Weights of a small transformer language model: RMSNorm before each block.
Each number is 128 + 24 x the weight over its row's rms, rounded and kept within 0 to 255. Layers, rows and columns count from 0. Numbers have three digits each. The size before them is the row's rms in percent of the matrix's.

# k: layer 4 attention key, 64x128, rms 0.0974, rows 34-63, columns 64-127
# q: layer 4 attention query, 128x128, rms 0.0931, rows 67-95,99-127, columns 64-127
# v: layer 4 attention value, 64x128, rms 0.0874, rows 32-63, columns 64-127
# o: layer 4 attention output (transposed), 128x128, rms 0.225, rows 64-127, columns 64-127
# gate: layer 4 MLP gate, 320x128, rms 0.241, rows 0-5, columns 64-127
# up: layer 4 MLP up, 320x128, rms 0.223, rows 0-4, columns 64-127
# down: layer 4 MLP down (transposed), 320x128, rms 0.211, rows 0-4, columns 64-127
k34 083:134121142117137169136114150102154119149132086122190146140086120125142078136141103136123147132130129080126108080147119109116143175169125119134146103131168104101123129115142098130126083191120115
q67 082:164102102122093134108095118129110138096166117134124147140169153120129116130115116128135125103150112084112132146119142137126103114142122133124138157111128151076166071138171162095069109085086124
q99 077:103169146173132101143115126139120079140150146155128102102139109118107145121149133143151118134170123080138159163140138062144161093130108130165137147120093157107118117175119133110074119107136114
k35 086:141129138134094125134086128118076120124109123128136119133157133115166091104104162127140102101149128127160140127145119145082119080139149078111104131150148156128111094118130127136167117161162146
q68 075:131132150156138124149120126115143126167112098108119146082134126109094129103145072148145121118156133084136119111157106081107134111135116122127118155149134142163147088162189139110178150124145158
q100 069:096107133145183106104105130135120125126134166119113157137145126150115177088163078170123151155131131117159107124158168132153095144173135155140112119138130113124110112112143072151098137146109128
k36 078:158155185130081142128160103070108138162127108132113130103151101150099161128172128162162140141122138077144107125116119088106148119137124125115095127099143156125133140127125121120110071161137139
q69 068:133133127123133130120093151094122143109110097063085127118168118137145153160121129159145107133131090114113123155135125163123114123134119151122125126127134178114140144103138153146131080128087124
q101 093:135106133103125140134106105120131182102129149135138125117127126133137099089130159107117140104065122170079175110164133108093153127123112101150134123128143157138114145149131127127125202151120119
k37 089:110132108113153084118101163135181062119122103086141089119125138137160136160135101111113109133141120114125131113105162116118076140143137154132154108124163202135149146133117130108111117117139130
q70 096:100109129123087136151154109132120127156142162138110107076098087115124109159144133120140127093171111130144157104125142137106178111123112137115167140115146123151070140156112132149159099126158144
q102 115:115086134143146123144125123119135159142102128107153152131130123112110138116089120117160119131102130177116157132114107138096077133121171120124135135146086114159107146138103102171103122179136123
k38 088:134128131120116127122113167173120130134139138134129136108116128177181072100103088101148177107138127133129103110154113121146155137156129148122131102154138109126122137142130135151157100118102146
q71 090:088098127128131101130162133132142160154163115096133130131102104170156104130172125165125115132080146124127167139108113159142128161139132119117129062115138090138154128089095071143143111136150169
q103 102:134155128087134097132146098129102120138095114101160122114089129105140147089158131129109138136114131144125160115124165167130139127141175169149154115112160170125111101126130125147116221078096113
k39 101:100155122151149136166124091102112139113139126094093146114129089152138154150122119123155111124122145073141140128148136108123137102120079140129140156097153148132132129120219152133141113135139100
q72 089:110131142126096111163158151116093162124139137137131093096063144098099114095102112112156148112114087162156119086117104125121110123157119108147129103143120155148141143105063127112146140121103103
q104 097:094124088115092117133109070127142085141166130144107102100098155131147133113135168142078125135133146127148122120165100118181146147119112108137131119098154087143110127160150089127163111170127158
k40 080:105137118121137147127163124154101085110135103089108127120149110152138082138180108121134135152137141090118159112095154130092116123120123129126132094135183142145118117138120145144082111068118106
q73 083:122104129112119089144123189141134139086144144145142117143106129146130123101119142100111121131157096145094136138135118091118152133130124146117118080157076139106132157160066092123178110128143131
q105 104:154118153145142116090136118134117107164108161120125169127162084080148135122126113121093141167121100136122114128149120151127115117139122165156107096152094097190151119166126119093083149124141151
k41 095:167166106152132134117140114091108125154133106104129114132167127103113088119134121153154100125087117084150159125117160130114097104140156117155105145104162175132153141138199133119112122137150131
q74 085:173141125156123137120082100113140120121117131130137167138140155136138115130134171138094139083140128135152069170137093128126111102088138108122144122125134112169138141162149148115127094126140085
q106 099:146140132073142131151143081110129117142156139071107175154130146163146138127128162168087122132121148087155113107151134084173131157109132119137138070120124133118135124157138134143103106160101140
k42 087:112128150137147133124151115120095086081113115170086157143127169133105152152177132146088127185110139152093150156130112133168146159140129152120140137112128151146069136153132108087109170123129094
q75 088:157096095170092169143115127097171119117140134096146139135103159113120182145147158178133164148120112123135131125136045080156173152093131125134152120132130082159132154113107136135133128151102110
q107 093:127118161148150111132143164120123132128099105127116117077136170111130180094091069122094073139120108090104122163123132113184139127150104128088146136124142144135138130127096143100117123106136127
k43 082:124107132141136110133185139136150130157118146113146112178139069116119126098141113142115137110144134105102054119148114138123103184092117159155144134118110144120118100163139130117121097183116136
q76 134:084113141113115105139113163171137141122145155137153116110082137159097134086140127108120122105145139159114111127155097105120157165114103107123180091148109151148109130162087077118137142127144139
q108 046:146147117155096124132126129106131078142122139124140106099153124120133152102143129153094127152116129141117099104123135114142133081086119185135119088118106128137085132101129130124126141154119090
k44 072:145114112100115111109152141144156099109090173166124135138073156126138146128143137137097133140144163192113092119129105107148137152136130112143150071168124125097116141082098100141184146178121103
q77 080:132091142127109094139137120137121157080138147149161139115108132145117134137138116114107126122153116168097104135157089104109143142102077141083180119151097155132076115177065133141135092119172149
q109 066:096143110128123135165102102121144060120135133133141091115153096102169156129121124163090131178144149152144100157141117136109143084112136167120123119120138112138096110134111128081168155144143106
k45 069:097131106080125131144142158142140127123108151136121138142099136145179128146092158107095160149154169152102142143129140182151122140144146142166148104156141088118118110118111097135144160142104070
q78 085:133182130155142163103121127105125118128087139076096123089147112093148100136126159138131124141095133091161114095097124121092146104142131107147100105123119090117133138114166159146122114134123112
q110 069:152095130105145144128167135125132152136130120117109154146104149127102103127116137113127142084088098124123151091112161111093097156142125127138094134138125144135165161162147139155120152084144141
k46 070:150149133171100125108126106087139143147148104073123116115137133136126135138141141119118140118121107051101114124141127122123151089150133075135115178104152153126112098098156113150115119159110198
q79 083:116113149131120091128141165121123143119129150174163126112083103136109133124120092085112112140160133131092138162162129122127136131131134105121140090145115132126137112079063129102139142136116119
q111 072:104137121155117134140136118101118074153110119121154131119093133155175124098120133141103119153197147119140093181123146119132117120121068140138172162135146136134106097140102135092144123145160101
k47 080:118110124133104133086159143140133172165098121173109110156118142114151166085118133121082170115153108152112180153120172135131166145098113149124138089165102131114150140119097143140127165116134131
q80 075:118133116182150172092126081115129144159149108123080138162168129105135151138151173160130119144085136116145174098099154153149096117125144124141095133127154141145153159132152118120152149152120128
q112 090:139130110091155160126142109132116143139138154119096123099117142091088109137133160095145121113034135078151111146097122154127109183130139153129123147101127151080170158144137165139146120141115162
k48 083:177155131153117166124131101143116169137145134120141157122131102120076097125145135123118157100063108097128138114130107086159129124107112126106113109127168105144149145160165118110123132119115126
q81 056:119109142136117120111159154130155145098081130150155146133115145149156124147124143138119111098165110128071163185105097121108160127126137119101147092147100098166079164157103092152174108128158118
q113 095:155118121151122107136157156111136109129110160131115126194137117126116131093124087147148138164200098176125129114159151088112158130138124121137102123121137104172129131129117107154109150096104105
k49 109:117152117108105133096165153176137138120125123171115098158083157179171128123124119133113105113148153141111075177112089133138140135122140114118130118176141087111090152086078115109168130159152138
q82 090:155145109118142115132098143137121093159111147120167095170146134147100113097126110091127148116097139130154113134163139114109132162092087120126115075148107093122169106117123128126170121107139183
q114 106:137146147151129085138145148087106077105124123112138108141102102142168117152152117152122115112188147130127103150071158163139103112135098124167111127170118126116092105126128100130159135128170142
k50 089:118142086150067114134080137143150101138105152120087110133136129130145107052122132125110132096129095175125169135153141109125152131131158120110126067136125112151157124150130133150152110156155119
q83 092:191157111145142123117127099084132123108102167170098151138161117139100158105111132118117139110110117115163100148140156127114113092128123118121113161103123128128084095172150152114089137139126105
q115 107:107095108132106139125112092131122164116158125132088159113144133098092100151135165106131098109090111151107123144109119132132136148166171127091113206105107138112098117156126104135123167129110132
k51 088:143115147094155143096138141121132122102103158136115138155097179101109132147095128157093135127140173162143105122163123083127131180122130144118124109128117154105108138129126126142140129119156107
q84 084:130130124107124109117137131123141137103094116178155154115140100161097109084099126133144121112118104132141116120106077106148124093094104133104141137124102132079082152104103135124135132156115091
q116 107:115132146095122125137103124130151172122152140138096094112128133110093130134120171153116144109170134146153122095109126137125151106152180105109127139157114019152130148108112109150153125135115170
k52 092:135092114158118155097102095151106135146165122147103121120161153151086110124149121122133152143097117135097099094113112174107079084117144132131142180119127121116120124129122128104084143140128122
q85 078:094131119114143141115106098131091106104135135106151123118113101086141124127124166103129131147091112138146145142094102141136108138160108133115109104160125156127091132112161141112097101127110087
q117 092:144132114100169095153099125158154121120128158119122136144129118188111032104094155079155171155132128159133128133129097117165094102114137126112127144132173109128110153132122162110150100114099088
k53 079:125106132139145142085128125109137160073145130125137103127136126081076118125169143122146111113128109128080190065143151164104120127125135108191124126129172124119109139125137128090106140124112112
q86 085:139116143154116082150114112122136119103139130115127114118099114110104141106110093124176173117165171144126094153126141181149155149142147127104129140122130103180102130108130068134126118166146146
q118 105:107122113181076139120112151139151140099151159124152114095148122083083123126137134109141150117099130164133143123130134118147147140122117167130121173146095113105094141120164114081092112098126130
k54 079:125120110150125185143141168130107146133110144145134136089163166117131129115140160156127122079105124102170122139126109182098139110118174120118147081164108079131111148138135170171170099106149191
q87 093:116141103142077118120074173117123124165138094128158163127139141117127125147149124152157141111165102135115124147144139155102143088177138106095109147117162151124128145114093076183105100110167111
q119 094:166122113134160135134126098121080150127116103126126128109093147110120132116142093085120150118129100099168098149098082104144133086172151130137106129081151126154126112116108159129141120116141128
k55 091:119118128123142119177124098173154117129142124154120124146140122112115138163107108136123122121132151104144159202116136137125096124135071121137081150136141121099127083149109113115130123107123188
q88 085:108151134142127091107153113102104146127125106081142126164111146144121125128144113112125107122163134152122155099172136165105108124131117114100172088086123109138162129127158111142103116113125120
q120 095:074135161142126075137109102143127174146130141139135158123130101131129119117028120148119079109160127127128122174165100112083130123125157092139158141139105147116145130122134106127108116106163121
k56 078:160140122129133184149130140115137167090136115097152106111152115118131166164127108092144168130119152094139151108135134099128098126145115105097121176131147117141114142151133116108120152123140148
q89 074:130079098155098142131144106073145139069123121126088172124124122154109175116142107136128116153122141140152090152133125120133116136111162139094127124136118156152100151117111157146114122107136119
q121 107:153118146118104083124172116109090092107145119193087168112098144102171129093113161086116136154121092150135109123109133125141117101137107152166104148079109145103083116146117130134144152136142097
k57 087:113111109127137115116128130123125140148117074119116150149139163136129115158124161165126120077124160142068098173115123132118132166151110097141109128124195149101111114123145112145141173168132065
q90 081:133122103139145128125107126158159123136135125095156091166105153155158110137125120088067179131158123140090144169146114120114121162103166141110173163136178103109137120177122101136114115116103126
q122 104:128107101162126120108109162145202125124111111151119081125150129151120118117143143144114133135166108144119123123142126095125141094098102130138156141150156136108145136173140143153106102110083079
k58 084:172135133127124154138103136144138112103141146126116119173150163112161136136149147148147143156103087093140099096145138129109124114140151113125116155098101153136143100153110140168133092194124132
q91 089:150121112124088094143099157160101138124127103133167100119138124149109163141133158118124131123125163136060170136161135169094132139138113132145139125160092160099110116114081117133085118133125142
q123 105:166129081157098137119104144116119115127098148138146095102142103069109099124130112095135091145130153181100150150175176121123146122151138128141125134117127120140150168112142127126129116215130117
k59 093:116152178118167119103099098124129132139152111106130137121176122120072122149109135123165126114086082113145096106146122145088139133127158091066096172135128111124166091137155142147142147113128138
q92 078:169159160143135145125099127172119122123147140119154116133105172094098177142133136088115122124111128127152149071114139082120115141110092099135134133144154125120146149128117083122122062153121152
q124 097:155132102170143156139161172135113169127144109103133121126105147103120101114149130106128136108178095128112132171166136099080144121129116169179138123140143119129122122149126119152107130141105124
k60 081:120158178140136118115144136121152116126103118142149162108137095138173108182120086173144158109145120139122122096116142131098130125112155106128119104095119129133129151136130110163160125142118162
q93 078:125100128145165074120123163121115153114172094068127117084155133184123122161100125128141102109165100096136091159131121112149116106098110110133122125115150143139130146133156103138168088078099128
q125 109:134125101117127113103082171129151097133115131143142108145136128121136143081100122095129133127088121100123108155148145156126123090173135125105113146134116175112134113100181167109153118132158111
k61 089:113125099115132139151107188165115130124135121158140100155119119119142094119134125103156089136077131160102131113112150166084145106119122140139121095144127127098118123120108111083174170175080125
q94 077:150120110119154157154135103073146159128138131101115115143164122133112132175169136129153118165089145115153134106111126107136135149147152150123123141086163130141121153111148111130110140144128134
q126 108:140110169105135158090139138121122095118113161117115125123138107119097093112127160142156112096173090159146126087156160111167138156112137100128060089105149122132156131109139148119144130098072148
k62 087:135105151131100119158164108163114132131111138131100091163102149101160129158161143126130130152183141133094124195098115142133122133119107116126144096188139113140155117147146108148164158169163118
q95 086:119134118128131115116156096146135119154159136135119111139107118156144078102126145121136117119148121132124139166113125115149146134118101088133118103118123106088064116137126074129143174191077160
q127 117:101139132123122083163123052078088087112118137148129132107119140129154144137185126142148144132118144099124115148118104155161109132130104102131123102115146153106108114109147145133103146110156114
k63 095:089085135120168122134154090130102118122101115118132125150121146138144126163130086102122117140188111118117124172125169126197119129127119147144078141137136162128113116068144133124115156140151093
v32 126:147131146100110128097122100138163079130123113140150146169129114149118105097179103125112139131137095111167121147133124097081122083127139148123124128156119129106127144145124124106146127111081102
o64 129:140113127103117145140109125104158086097144144140148135160169136125124125180144107151118111139102132137123150127145181093119119143113107108095164087108136141145122168110147109117112139137155112
o96 077:112128121132137133093137103126137165155126136154107133075103103140128192107136153119130123157118133174115093155114126192142175121123127192124063136113114155118176088151118112184158146130114127
v33 117:128129059111142173150104075126149123125107114132148146117116121104172126180066132127143150120125130109178139167112145121139130141142129143151126113146107107150149119167143142130127135119138142
o65 119:119126119132160085151122096134124125116107156103147145121155128145126156085108108109135134111115146035148088103111118121133130122114101142152107130107141145085136137125155115125124140106152157
o97 080:117127129136138156102153147131146127119179091127091146129119086152119113093131126128111127164132129242116113169125114147125141095146139098102126102160119072156138124136163142180163118136151121
v34 112:122097157161146131119109155186125137141148106120177135166136108113118084158117122173159141130152094126128145129115096124117145129122118098094146100098149102126146109142135109204180123135195138
o66 118:136119130156106137087121140139126162154127102129127137132152121087129080100123106121135117115099106107139128159109128138109139144151136116114133152117117013167177142168158150163115102120119152
o98 085:092113158113127138091174123146155117140175160131105136127109165160107193109117165139108138121135153165117103149138162121157117119113122154134113113159117187082115099099114121121140132087146129
v35 116:144133111120121102138102120139134166133144139117141109119113120137095141133120077154147103104099086118117124155127126089139123091128105149146146115171123127175140126101168111088110120131142105
o67 127:186139128100104132172124122101111124141126167125146142173106120112157142093104135083155198089138101105137155150119158150110108122146127140124109114128150094130130091121168134127131139127141109
o99 074:050134119114139130130140165154147154096121099141118115039155156110102138129133106138110100157105136141124080115127107129134162142131118119101117127106095088137124123105085139092152099119153136
v36 135:108109134111117136116136129146178110116119113106161094161114138089125167132149159119139067127147098131109154146154151177133195090184083122134151121085160127110103116130145137161132121087163096
o68 138:135150126160117137137133169127137142136117144165149093106117100111097098107125138089183123104155122083162159135140145086144163080150074133097125149129163152108152131149118138142154081124094101
o100 065:157146123096152106076127109148132095137127117101139155085092150161148152122168125145100119187123146104129130115103125158139134154093175124115102089150124083133151128135148085110088140171140136
v37 118:136109114135124200140181167131083096128089127107126119134144115096155133116110159101136155170150146115111093106113120118126117113117129108096128120113094147123133116190125153171153140165129162
o69 129:115138152131149124122126175128132135158125114149134147106130114123133121120118161189145043076098111110122115118130093106103102122134130106136097134124103171104126136149129117099132092133159121
o101 080:119136091105112113129178081109117157120144155095164160155154096124144141133134094104107197169103122141119087123068157134119131115161101112136157129120164084170120093102145152149077165122103095
v38 119:144155121118119115128102149163075153133127125123130101131132120153073148125151141164147098118124138149163108115131144130179141088104135146118129142125117074124129132120117137146155132136134175
o70 126:100142114119107146116077125155120123110087179145122134148141117117115126114120137102133100143095140134130130125155101137125126164156158129102123135136146000134090131138131174136153123120141141
o102 075:174115151138123103149147098102155138182137099080165161131106128100192129162147127110146125120173110148109138081142163135112143118106070149160145128106106184143151152117130116111106149157100122
v39 124:117134130136180136159095159109135147109155129133166092118117144131169103117111151107115132059128153104099137124127157130122124149110146084099106123131164101190155111129145141127143108155143107
o71 125:128116126160133136097147144160130121135144123164136112074121127149115153091130138102116173091133089159174111131118106110136096113129141121123115146127095087126125130167120149106107114156113134
o103 080:083096108092130141120112103134171156125120118126104139168122138156144154134121081132097100163087155204098113127134140153134180124109112153122097104161110132143142142128166138165119113138171138
v40 107:122114180107108145142165105181106152128118133109109132122106131132113116128158119129165152142124132137128103152129140105114130119090126121155112141103055154157111173114121133150160148094138129
o72 102:111165163171098125111131120099128140137150137127136129126155112146117121156147108133160095161180071096101148153127142148087175145127126132137108114121103115141101118096142103129143107151137126
o104 077:114130106074159154139118130141118113117160108152061102179133161124126101137085142118133115094138140157163146113144117123132119104102120102100139133142116120140143150162093174140099113100130139
v41 103:089126149113154164077138145129174092133177108128110096154153170088155102128133125139152125148133139128131137074129158163090102140149134170118135088136126122132143128159136124067148125103113145
o73 110:150103145119146139146106127128143125176136129112116134095128172136127065087176104118099069146139158108142123111116137112120132118143113123156112128094125089105146129143161103103115140195144176
o105 079:085131128151127123130135147157114140156099108147110151120093117082138152154068155169145135073163087161105119121123138123126111113100125098087138134170142106138082135117075165115150123098113135
v42 118:072114145127129108150137128134140139129140148108087154116120117134115112137181110182095155130146080118129118129162090088115165118114053137065131149104101115154176154139133143095131125110127137
o74 121:140116121140082153155154134110124123142180123108127187123143096087137094087158068130157143144122115148132150110112104123116130136133101107100154116110131137155054148100118128149120152180138134
o106 070:098148125130166087140119093104153156079042127089146105131118119137126128131103118129107131124131145124121112129123132156115136093153148111140101134102142084159147153144134151097137091118152162
v43 119:116112116155144173166125126096127137148059172103113153158123135144135159122065129085073086147110080144091105143100113160156137112139128110172140104086131120105115124132110078167117112147156125
o75 126:147157166144117106132155126119118119094115097096155135145120143148116123120083128172165161114122078112130115127112088113189111126151133153157125138130133194113154128101095115192136109099111102
o107 071:094109108101152128124134098119122159181148124139094147071119104093140145160178107076134111116152157160118137123170160139053136066110084130067114127103111116118154132170127168107112151102119133
v44 105:156079142141090126132112113119120131148120131144161121129094127111132105108179123145065130093116115082130145098157144167162144131149135171128115106143158123136111170089123104068118142123112117
o76 107:154117128121092145163111141139137142135111128145162172123155141124134149182125087127088146121117137126147149155140110172088124144146097157123139159111126177118106089095113181129091118107146129
o108 086:141134129150148122101157104117110089158166126104130136169116111115140125144151129129150121149159107132088114115100176125147143129113110107142126158134122145121110125178126111121137142133090119
v45 104:109111073132140134174122141145118138098076136081123140133133101145140133142193082141113132144111132115156086084134117155166122163106133181142108143139141119129115150158119114116137143117136101
o77 115:145109095121123069144096145126121151090108097125131133138135112140096140123104075084127115102095118149115121101160131156092080137177170140140135131105122242135092160127114173149130141129163139
o109 073:142143166125137169137132097149167080162100152149142145117139190140109143144140160180143151139115149126105103131121141132150135131071141116127129112171092071120128091126134116124119082154086136
v46 107:081135145125111163153134148123147097127109122129133123127125137115143161146137147113127154131100103090124126142139156143142109161155106175095110104127086125086191125124124133113138145166152166
o78 111:138131109135118127142149147149159123139148150170122165104168099145141143085123117139154101121044172139159135154110131101122131117142072140145106096100124180110094095136141117091104111154155128
o110 076:128117144140134106124099158122115101116125130110130083163134165135132108126090120157098101087161089100147117125144083144153129173120168145146162164152119120134168194139123135138160149097123142
v47 119:185134117109137100127094103120154158065084117111194161115121132099159110115148144189138082152117119108140133142134184125070113138116103127140120123150127123128110132130136120150128143141133072
o79 122:135132115155095146126101113141122126100136147125146095061101154099148160121135115093103173120120145131115139128191117116120136124077088114138114117136094207143115115128133169098108121112132104
o111 075:121131110127162128106162171090137115140122135138059097175112111137113092133102153150158060109143140089176145123100117125116123099130102131114178128163128136093097123117110147179138138112131133
v48 106:131122133138096130112135164127070121144154145105120106092165131168122131153141119112119126111089108150083099141132146150182135100103143153083124099104100172133138153184133119108113150129162132
o80 112:079151141115117117088123160114117113137138118145129188166176144132153141111152132130139117111087120135109150183091142145131090127193128121121103124104125131106135113117149103131136119113179109
o112 082:175113115151150136122107130114141093124105126098104089106090112115082104133099138131139094138149127109123132113131145065121157122074131166113111097119163156117116115164105126151129121125043102
v49 115:146114099115161141127142104151115132124132133148114083108133116112149131099095124108123128137182142111139134120116097133114143127174118140163158134123125148166079157161129121115132121164124142
o81 110:113126142139159138121135137154125177144123110078121084119125130096101124121148094085106099145068126095130144119138122136131101185138113116150126094118170112139186143126110147122087140117123103
o113 084:083090115138124136139116084161156124113145133142143168129167139152160120132146125141102157101121156141112119166129093119115151149156120113110097157157111130117113122152148142108121070153145151
v50 127:124138146160135142148124101120116133167045146151131103144121144123115131134167145093155092130122152123127128158098139135116121127103075093151102148150131081139126135142131162174156171138158092
o82 121:093124126135121165096120136086110122105117160145116107079124119138091172115160136134145115119136083178170100116100135091157143145129100152124114099150102141118128136130154145135106086086096123
o114 075:133104150144145091156128093153121152139129111119136138093141131098149131172098140123132136103115152119102177140158107147131099143126170126131124157118147118132114136145073096090140142148149156
v51 111:126067150137120126126126128131174142122102139129118140088122115157179102113124143157119139132109109162108154096088130123108134128109120088175085136113131133146157147155143128185135126113109118
o83 128:129122104157077130099111137135136182113158109113123129110140130130168160085121177134132158153141113157103131109161151147122136100134141143159133076157119147127132137124152103159144154114124104
o115 070:134151150077155134128153122117128087133105146155134130109140120172129119107138077154097105109129143099090088152124108137139121152152127126100125139089129129159136103152091147109087145169141147
v52 109:156107076160077151141135071136153114133124151151137146098102160146117125169120089078144123130111116133126136152096133106111102104103115141151179165136122114171147123147118114113119102115117156
o84 116:176145138134113105141121149092140149114129137104139143121126124144135157102113142153143156083114131077151073100144133106098134133125150111118119096153107054170143098089131135133095100133125150
o116 079:127157131099138072125124136132133122145113152104119145141133121111118105188167151111112102153128105160118181090117133136141119135127125156180068155075150157106134169153141115120136133132100140
v53 113:123101117132119132109082079142173130183117127154115101151132148097126141144104120115187144156112096113112144135090091144152107116116105122114148126100130102124138118132056149129154103103144163
o85 116:148111124108155130113122123112130116106141139131112129132134102119107117118153132137147148127099108061146098096135141092160127128106104155156087113095134057091143152150136182129126121110111149
o117 076:170117100130111107147148134138134117114115128135145125114139193141153141149138132117096143148150137093099132181173167148112104109114127120109139116132122127152105130128119093107099121135128098
v54 126:121147107155103134098127106138105114112106152090116096162083117095124113118134085148103148123139151140109114114129113119132103144188102081132167157149153124116137149135122130112091177145124171
o86 136:122122162139147095133153123157097140122114120100142119143077090092162123150093106141154099123149111194131104083106118122129103107120121125163095113131162159176126117092131132099121162101113114
o118 075:156122129155131140108125131094189118143144140161111141147127158190117129106173157131101148130110157136135132146173145137139160164101105170119157150150085160076109134153112092165146131094133144
v55 113:103140134119062152116125110121135117142127154125109114155098149178161153095163110110186155137099084142123107127140088102120104106136084109113100141103169145134148143115129113121128137115107120
o87 117:132130142142138124119157135098121115095124167144108179171120126110142137125128109142172153142123116162150085102101178115139146115164113139114098090099145125132105139104150132145106171116134103
o119 084:130125122115106148141141132159138166149141096092140115162146144152138115105155125118094141109103115101145164102109123115109064140148148123172177159154096124136136124120144174142123132148126128
v56 122:134118152152150141180126126103153147168115159151112162133117094138131157173145112135118079142143095146112162115112136162138153107100099131095138122156156147112148171106116125133123079149149102
o88 125:100127139076101134104109151107141109084141088123173153131124138125146117195124176153144148135123114153125149121125099132106128145129144115106134103146113219120145119120119172121130075126105113
o120 082:119116118160139132144120135144122138165133112117124124123143148156144118071109095134111123127117113143118075133126119126131121142160127106143116165128124069159076164129177141116111136122152161
v57 112:144101152069122135099156151112093151134096090117133124126141160168147126114127114168116127139117121125132157174121102118132130132135096114153081149077103137120116139107132089168089120147128107
o89 112:135156123141158131127191047128105184145150115113122100067128134114134143138128121128166129141143128143113166101140155133141121138158147122127147167107124129119147158089145097159126168129145098
o121 082:130115132091106081119128166137163117151092129119173136084139133121134105114137088125090116192092074120118092124102126148125156145125119120129069107136132103182116120161155145068067087143103140
v58 124:116131163088108119138123137145139130068103097104130156182143097139148139145075092114146120053086086121099147144165107113156108140103098141112141133169137141106149130158148114162125103127107115
o90 128:165133124114112109119124128141127168087112152160097133145159123096153085084074127084148119135108137121108121131141113100167104105121162109133153113111094169140117127115141149119106144106120114
o122 078:112115100165130201130065111127109100163140114140155114139106134143151156154153160149124144102124104147129146142117135180083151164120087141133108153122178110123145133149124120105146116155121137
v59 123:126122133122109091101112120157124130120134103152154114149130097138122148135106114068136098063138133104111088130147112124138147135154151111174112114149175128131101159159119116092118100127154116
o91 127:153135135141156122086135169133133121127081137189133117147147128162150170130102102115105133135114114139127112152121137123160080139112152121096152166083138100121182155121131153101082106126098104
o123 069:110125106111115110136131134162123124143170096074133150088135144078127089129115166155149114104159131109124148130124135125103136082175121139137153103117106118122111109128116123156165143114131134
v60 121:121138133136146148132093139140142170164143127156120114128137131166112208119140135092102128122114118146158155100148129123087113102126137137119144176133079132083146144121130128117108117107134082
o92 136:105141111095124147151138108173135176113139142129136084113133118106108133145127146113188129134055114177150153056090158138134130132146162125113162141113133138122138149078105103105154115136122140
o124 072:167120177142132159102141131115116099117136123109130142172105145137151114112093116109129122105162134075141082208157133098111081126105126131147126098140117141142128120168131155152163142118106123
v61 126:132104114144118153149111112135095130193114097150155116112187143138100156123148144154059140134107125134144119122132098116142147122149120108172126125129144126145068136098088117128075163097155130
o93 130:137106148141112157130157098119136167109146128089145141141150137091126180164128129127129171091101104060111167149119128131127119184172099160123157144114128104118163156151119117156073117100117133
o125 079:069164087143135148150099143109128135132113147136089054152116098125105092139129129139120108134151148094165133115137102133133147088107169134121157125143153125150133136096145138140168153131167104
v62 110:170114159145100118126132104176145115112104166119125116116132124135129101135143119095125152125140210113118137117098120103146115119138150161131150150125117095151107153135140117105156128116138102
o94 118:146158140134161091141143123115139150148144123139124152101154106176109162113139108130134104151175121159168114106150143173111150114130134134115111141137109131143157137125065122158144114107126156
o126 086:125082120160113166126113152130102130127109122116164120139085143116148082150097155138143135068101135124041100138135119095135122128121141121126136150123163120093072114119125120069134134131127102
v63 124:137138167159152139121105160112092155130111156168152121133149169120117107094118070132172149115100115138098108135114083103111106120142108189086130155106127112127150158129114101109112135127130105
o95 124:145146150137127144109162133103125161178122123122134158097096133077118129108113093101168097137094137156135109081150098114079120131127159125146073094120098126119159135101095154132076137157090134
o127 086:116168108108126134151099132111107113094148129140106104104150098131139144132120147126153114150149150152119165160121136115162170110139126142107157144115137131157113098148138094142195163089166118
gate0 096:151096127137155134198124141126148118186077119127160112166138127097129154139146134120157137091165118156109123110130138113154127100068112139139123123148114176160142127107124084148092064119128095
up0 091:103119104106155079126112109104112082136110134133126109134138131135110168111093150140134126129129153141166128095092097140090093134115131104132166128102111113107147159120119106131088172119162116
down0 096:109103141161117115156149083119113128156155088150149130111145114099089172109129163171153074145134136125123162104179134132145116145094137121128129109161132093124158071163149122075137132142124111
gate1 124:120143134123105149135150162114157173122087156145122150187125137096111108094143134143120157139163143149143142091097138130128099150199137078121129098146130107106118163130155143148119112113155143
up1 118:098156151129128124140127124116102097090104115116146083097099116125144120180105156109150119100139153106101140164154141094117145145089125147122090149164142139106140073123107118123115098111145120
down1 101:144133112132121125130155107109129123124146139128139138157113131119102094136164143121145089142126154113116113133110130140130143113120154165176120137159152144089141131098057080152098121112092143
gate2 112:122147157173083134133116119114118145089094138144128160136112139093137152123137139123090171173129184134120140136143131142139143113129116153166159123163159121119139134141154122142160088149123095
up2 107:149119124136127124152087132122106118127095128115129152083106119108173142101149116137138142146139187154141156120128123105114135128122146161161124098115174158099136119157130110120165098161142081
down2 107:173139134099134130123119175181106108140116121163159098136136126107097103112108120137162145145149095111113134096116131115114127138155103064125123143197126153118137072126165112130114139131173178
gate3 095:075119165133127081114137118118144128170105131115118130116101160138099137119119128114151119157184150181141113121133166132114078099128184120145128138131149125103139151109130150120140106132112136
up3 088:155145169164160119144131114159111162168132111131098131142142130108136131154089132114123113114131088124103134117162112162171124156107153072120147145099124128140127136126156104077134153166142118
down3 099:072157108136158128133125091132133117162133139130133125137072109128130121137081155129123172133120122151136126137111097137115123173130115133164191100112165091136138130095100133140094144126102150
gate4 110:087130160129117136136154134157140163121109126165117132116113099112128139142138126142117131102141110087127096156125143096110137086169146124101135112084133108142157184155115136131073197136119153
up4 109:131106108166177181122130059153132150117150114105132146133145135155156155104116154147124140143130117163122096117137098127140135120135153116154136088142113112112176095124174144134120080161111065
down4 103:113119111121154136131143114155134127131116141126117169145173111111119149104144124103132104136132142119134090132140113099119084100117152172129168098145159116081101127182154162134138125109123062
gate5 102:140112181129129176152147110131147122138161113148084117156150128108115135165137153152128121138137134139184140118104130138125137132104134090155130137135096155135154126149144137127137091129130131